Weights of a small GPT-style language model, trained from scratch on English Wikipedia: RMSNorm before and after each block, local attention windows.
Each number is 128 + 32 x the weight over its row's rms, rounded and kept within 0 to 255. Layers, rows and columns count from 0. The size above them is the row's rms in percent of the matrix's.

# layer 2 attention query, 64x64, rms 0.439, rows 17-31,49-63, columns 0-63
size [ 79  67  73  83  88  96 103  80  78  76  77  77  92  78  87 119 121 114 130 125 106 118 121 110 102 123 122 125 127 119]
[[168 153 144 174 120 115 126 158 206 151 188 144 179 183 109  78  87 161 136 162 155 166 132 145 111  93 138 124 139 166 136 121 138 124 208 120 109 116 119 124 171 111  61 155 123 112 130  81 154 157 187 179 141  94  97 108 139 107 140 146 122  81 119 153]
 [117 151 123 117  89 163 127  61 148  94 109 202  88 137 136 135  97 119 163 162 213 109 164 157  86 120 142 155  66  98 109 130 154 138  74 149 168 123 150 170 113 103 173 177 173 118 152 162  89 150 148 120 109 191 125 119 130 133 137 162 109 101 150 148]
 [ 91 131 148 165 155 146  33 151 173 106 166 139 158 151 150 142 111 166 196 125 148 179 129  91  76 135 145  83 144 136 139 105 127 137 180 174 137 149  56 136 140 131 152 160 122 136 139 189 132  93 101 125 163 115 154 145 129 110 143 148 133  54  92 146]
 [ 98 162 195 121  93 124 126 138 155 143  76 164 103 139 123 185 144 227 147 153 135 127 140 139 113 123 149 136 168 112 143 109  99 221 124 113 160 148 134 108 101 117 110 132 180 156 118 123 109  81 117 138 119 130 131 187 107  81  70 102 147  67 151 132]
 [108 116 107 174  77 142  59 142 136 129 121 104 123  99 142 133 164  74 103  94 112 163  83  68  91  96  94 127 138 168 118 156 146 131  94 164 144 125 149 176 112 150 188 113 112 124  72 104 118 151 110 145 127 128 127  68 210 134 104 161  72  90 123  88]
 [133  95  84 166 173 143 136 165 128 213 147 144 122 212 123  71 120  96 178 148 151 188 159  76 147 132 122  88  98 128 173 159  92 105  99 148 129 111 139 125 165 154 159 183 150 133 160 153 112  77 122 147 132 143 102 141 124 155 138 166 157  82 115 142]
 [ 99 144 150 115 139 172 160  92 169 138 179 114 111  95 107 105 184 129 113 108 155 157 150 149 146 155  93 116 121 135 184 116 112 144 110 155 133 127 165  30 120 142 100 108 153 240 155 145 157 163 100 129 120 136 172 137  98 154 123  99 135 119  64 146]
 [132  65 149 134 200  68  64 110  72 145 110  78 155 155 150 139  94 127  92 111  97 127  97 161 147 137 112 166 155  74 134 133  84 144 138 139 114 177 168 118  86 124 136 154 123 142 113 117 108 152 113 143 141 117 104  97 129  80 113 165 167 127 149 223]
 [132 110 138 150 122 118 102 176  78 149  67 108 111 153 170  78 139 163 156  55 110 142 150  82  94  93 105 134 120 175 135 103 153  95  81 110  99 105 108 104 137  63 122 190 146  99 123 130 118  69 109 117 133 141  60 102 108  87  82 113 171 127 116 158]
 [145 102  96 140 141 110 136 124 121 137 108  91 119 131 105 141 105 166 164 121 125 153 167  68 154 168 105 191 102 111 113 135 158  90 162 133 115 119 171  82  32 179 156 203 122 163 143 120 122 176 114 157 113  95 104 134 108 132  80 150 205 115 121 157]
 [174 128 120 136 154 187 111 103  85 162  95 185 138 107 127  48 140 144 154 111 126 181 119 142 167 135 174 149  99 188 167 130  84 129 130 168 147 114 150 133 174 104 139 129  73  92 149 186 131 190 129 128 156 107 112 136 176 111  63 107 142 140 111 155]
 [ 93 168  90 164 128 127 144 136 147 129 158 176 132 105 157 133 138 157  97 170 130 129 109 185 179 184 122 110 116 158 116 108 120 134 200 117 141 156 127 144 128 141 181  94 128  96 130 178  93  90  73 190 153 152 140 106  72 116 140 191  97 156  84 182]
 [144 153 171 147 101 166 153 188 119 145 116 103 147 157 113  76 140 106 127 187 102 143 162  96  98 104  89  99 141 102 177 148  82  84 147 133  83 175 128 110 187 113 103 126 120 103 124  97 106  91 102 114 127  71 152 157 200 176  99 167 129 114 139  66]
 [128 105 123 124  90 135 156 120  86  82 146 118  76  91 104 102 121  89 115 184 161 139 119  61 190 106 136 138 134 100 128  94 170 125  67 136 120 146 117  97 210  78 134 146 146 127 121 184  97 118 105 100 114 194 159 114 159 113 158  96 128  77 167 109]
 [109 118 151 111 170  89 117  93 131 196 161  52 152 156 140  94 105  83  79  81 160 116 120 189  88 120 149  87 140 110 116 155  98 150 156 143 154 166 117 133  78  71  97 123 154  88 144 135 167 194 121 156 109 105 140 121 138 110 126 175 103 167 163 147]
 [ 83 138 147 134  78  88 135 126 166 149 160 113  73 114 135  85 115 111 156  84 113 115 105 131 104  98 114 156 169  82 217 130  90  92 106 194  93 140 100 155 131  90 123 153 194 122 147 173 132  64 139  90 124 102 110 126 132 117 131  75 155  94 103  98]
 [133 142  87  42 136 118 142 139 177  82 102 141 178  71 196 134 122 102 137 143 142 138 142 111 112  95 177 146 167 139  78 166 138 126  85 161 150 118 135 119 109 123 110 123 152 134  96 169 125 127 154  83 126 158 111 118 163 192  99 130  27 133 140 142]
 [ 93 154 160 181 125 185  77 141  94 108 117  88 176 150 132 106 160 189 136 135  95 166 180 158  84 156 127 161 118 148 156 118 147  92  78 113 132 155 153 110  77 103 157 114 110 153 148 165 119 168 151 124 116 123 119  85 105  92 103 110  95  75  61  78]
 [128 146 102 171 192 111 158 154 151 134 143 152 177  77 118  94 127 123 136 113 198 145 100 164  64 112 152 131 127 144 124 133  32 129 162 143 144 112 131 186 116 151 126  96 159 133 135 106 112 169 150 175 142 100  99 181  76  59 106 143 147 140 120 148]
 [159  86  61 130 130  58 101 126 153 159 128  90 180 113 111  94 115 119 135 143 137 144 148 120  94 157 116 161  91 144 135  93  95 120 180 147  95 155 193 132 112 171 169 130 151 169 161 102 176 175 100 109  65 179 103 163 120 140 130 137  68 146 165 126]
 [151 112 175 130 141 120 145 131 134 131  91  75 102  82  87 131 143 106  94  88 127 135  27  84 150 154 140 184 122 113 165 153  77 197 110 131 144  98 142 124 145 107 160  63  67 116 144 109 154 102 125  89 130 188 119 115 134 139 141 181 111 126 121 162]
 [160 142  97 120 119  54 169 134 103 132 107 106 113 199 108 122 112 165 136 136 164 103 110 156 120 169 133 138 187 141  80 110  83 110 117  40 108 142 103 105 159 123 142 133 132 138 192 111 165  95 104  59 145  73 118 167  96 117 101 138 120  93 101  91]
 [176 156 130 118 124  90 133 141  59 156 143  66 113 106 174 106  98 138 104  97 151 181 122 115 133  54 165 100 135 146 109 134 146 154  62 159 113 158 157 168 145 141 128  95 169 105 163 114  81 161  80 140  94 164 107 129 142 127 126 108 107 125  93 214]
 [154 107  73 135 178 135 134 151 118 144 107  90  97 160 121 132 160 103 164 103 192 144 111 149 118 116  54  96 147 158 129  96 125 116 142 101 150 150 154 101 112 127 102 126 127 188  59 117 163 126 107 106 119  67  89  44  59 147 152 134 176 130 138  95]
 [177 118 128 165 135 168 109 128 148 177  83 108 139  58 136  73  97 120 135 150 118 110 154 127  67 172  83 149 152 159  84 194 169 147 141 134 110 119 110 155 129 148  71 178  94 202 151 142 137 179 104 116 120 100 163 139 144 149 160 170 114 139 107 155]
 [165  63  97 152 147 156 175 105 135 132 105 163 242 119 132 121 152 153 172  94 131 149 190 141 105 133 100 119 135  97 137 148 107 129 168 141 114 150 110 133 191  75 186 101 135  74 133 120 117  98 146 109  77 110 114  99 147 141 103 156 152  82 151 126]
 [118 145 140 192 111 111  89  86 123 162 151 105 134 126 145 134 147 121 163 158 212 158 110 149 127  85 120 129  92 139  90 114 160 111 118  83 132 139 108 114  94 116 180 175 110  82 143 130  52  73 114  86 123  85 136 129 127 123 190 111  88 176 162 185]
 [157 173 108 120 104 143  82 161 134 103 196 114 123  73 124 138 126 160  92 160 132 110 129  83 134  62 108  87 208 100 109 156  87 105 116 117 151  65 101  92 145 168 153  63 176 111 129 145 162 133 113  81 142 101 144 100 180 137 134 153 125 155 107 111]
 [142 120  87 131 113 116 158  86 107  90 126  68 157 115 204 111 131 107 151 142  91 129  39 185 152 106  88 137 114  82  92 129 109 101  74 148 118 144 114 139 140 200  94 171 114  84 151 110 155 167 132 142 126 194 130 147 113 115 142 113 111 152  91  94]
 [149 109 125 166 181  84  70 139 111 109 188 127 145  93 160 160  96 145 149 168 101 134  80 163  89 164 141  79 116  75 167 115 130 150 116  87 128  99 162 122 129  70  75 180 118  96 171  88 131 157 115 143 151 141 118 112 154 114 144 191 146  80 117  87]]
# layer 2 attention key, 32x64, rms 0.51, rows 17-31, columns 0-63
size [106 109  99 115 113 100 103 106 105  99 102 106 102 106 102]
[[ 69 155 162 127 104  65 170 130 173 165 153 117  88 132 133  92  86 106 146 106 103 113 107 121 127 103 119 164 153 121 224 136 107  67 113 206 119 126  94 147 110 116 133 167 198 141 139 155 129  97 181  83 130 113 125 158 139 101 116  99 155 109 104 127]
 [128 149  73  54 118 121 142 117 165 119 118 145 156  47 198 133 132 136 156 147 135 102 150 139 143 104 167 147 150 137  73 158 128 106  83 164 150 116 154 100  98 104 116 125 145 145  98 172 126  95 143  88 146 128 117 113 147 184  75 132  21 125 132 138]
 [111 155 128 165 157 201 102 128 106 113 124 101 186 143 146 131 139 178 108 130  95 145 192 129  96 148  98 143 105 199 151 122 152 106  73  76 121 145 160 105  95  93 168 110 108 169 131 142 109 172 158 118 134 137 140 123  91  91 137  83 113  68  65  81]
 [135 139 103 157 178  86 154 159 143 124 141 175 185  62 119  86 128 113 136 137 189 138  94 151  69  89 155 162 126 153 116 139  16 132 149 139 140 124 115 191 120 133 128  85 160 132 140 115 109 147 151 161 165 129 111 166  65  99 118 128 148 125 127 161]
 [153 102  97 141 131  43 110 133 164 165 143  99 170 107 130 102 104 127 123 146 144 167 153 128 106 172 130 192  92 135 135 116  98 123 161 128 102 182 176 133 124 151 173 115 165 145 143  94 193 214 127 106  66 174  89 160 112 125 146 128  79 130 150 124]
 [130 131 203 141 133 145 161 130 133 169  87  89  78  81  75 137 151 125  84  92 116 120  42 110 141 142 126 162 126 141 157 151  87 207 136 110 133  84 154 120 117  96 162  89  81 108 128  65 149  94 132  87 138 172 133 140 127 122 126 174 100 152 142 152]
 [164 169 104 148 124  60 167 133  96 110 102  73 135 193 147 126  99 136 141 144 146 109 102 113 122 147 129 144 179 155  68 112  93 102 143  55 114 114 123  71 150 135 165 139 143 143 191 111 172  93 109  46 121  85 131 173 135  94 111 141 130 105 109 115]
 [188 165 136 123 119 103 157 133  62 141 152  59 103 136 167  90  83 150  92 104 144 177 119 116 136  81 151 104 132 143 106 125 153 158  92 167 124 162 133 141 138 132 141  95 173 113 149 116  78 168  89 145  93 172 109 136 135 110 137 101  84 153  87 224]
 [142 102  66 127 166 150 144 150 114 132 116  89  69 155 123 144 148 115 158 121 191 157 108 156 133 102  84 111 139 155 159  93 123 118 105  71 144 154 171 123 103 124 101 112 121 196  69 116 164 144 103  93 124  90  92  55  90 188 159 137 184 118 138 102]
 [157 110 136 173 119 181 106 137 138 129  79  92 165  87 139  67  97 104 158 165 123 125 156 129  64 155  90 159 134 177  89 192 165 151 123 127 112  84 145 152 166 141  73 176 102 174 145 142 138 168 105 118 122  99 166 148 152 138 163 171 103 125 116 186]
 [150  54  91 143 121 156 209 105 150 148  90 166 210 124 146 128 133 162 152  84 106 147 188 124  91 101 101 141 142 123 151 135 109 129 113 139 135 123  94 150 174  61 188 106 143  90 127  92 110  98 158 100  75 102 111 102 152 106 102 166 145 116 141 127]
 [131 124 162 180 113 130 101  97 114 159 161  95 158 133 148 133 135 112 159 161 213 156 116 127 127  75 117 127 120 149  74 111 160 131 121  68 143 141 109 129  91 116 172 167 109  98 140 135  32 107 129  89 118  88 136 134 123 117 192 133 100 182 171 184]
 [151 178 139 109 121 164  90 151 154 126 213 119 124  81  93 120 129 189  94 144 149 127 133 103 137  95 107  55 208 148 119 116  95 128 127 112 161  68 120 125 138 169 144  80 177 119 139 152 121 123  91  95 139  82 121 103 172 134 113 155 123 166  73 104]
 [113 138  79 132 146 141 145  86 111 150 149 102 166 107 205 119 141  96 125 140  92 126  28 193 157 127  91 106 127  91  82 115 100 108  76 170 106 135 142 138 105 201  89 197 115 121 165 109 141 139 113 147 107 146 129 160 107 100 103 115 116 114 114  89]
 [137 133 115 156 175  68 123 128 110 111 176 114 128 102 175 161  86 143 131 185 103 143  83 172 104 159 135 108 109  89 173 106 145 153 105  88 130  94 134 128 145  53  81 186 122  90 154  97 116 150 112 161 168 169 126 113 130 110 172 199 140 124  96  79]]
# layer 2 attention value, 32x64, rms 0.574, rows 0-1, columns 0-63
size [102  96]
[[107 182 115  74 173 164 123 133 158  82 115 189 143 126 182  37 122 133 118 100 203  89 112 131 124 156 127  87 105  73 112  89 122 116 125  72 103 131 125 147 141 145 141 127 140 134 141  89 193 144  89 101 127 165 168 149 162 111 104 151 137 122  94 143]
 [103 158  58 123 212 108 143 160 155 116 106 105  84  76 178 172 152 150  73 134 103 145 110 127 138 136 153 126 121 157 157 102  75 129 145 148 136 100 172 122  65 138 168 112 112 151 189 132 136 150  82 107 106  97 172 131 160 189 121 173 153 143 131 120]]
# layer 2 attention output (transposed), 64x64, rms 0.664, rows 0,32, columns 0-63
size [ 94  94]
[[150 206 124  75 153 127 123 181 146 124 103 168 191 134 131 134 151 139 105 131 153 119 120  80 108 144  69 127 173 182 134  53 116 136 110 175 127 141 156  91 142 120 120  55 131 100  80 159 129  79 147 143 157 165  83 173  94 118 128 143 146 102 132 101]
 [ 78  54 101 178  77 127 117  99 128 104 122 126 102  97 104 148 103 173 186 135 115 123 123 122 131 127  78 120 129 105 135 116 165 116 174 127 181 152 138 110 116 141 131 106 100 147 122 171 120 124 136 119 140 100 135  34  83 170  67 132  71 142 165 191]]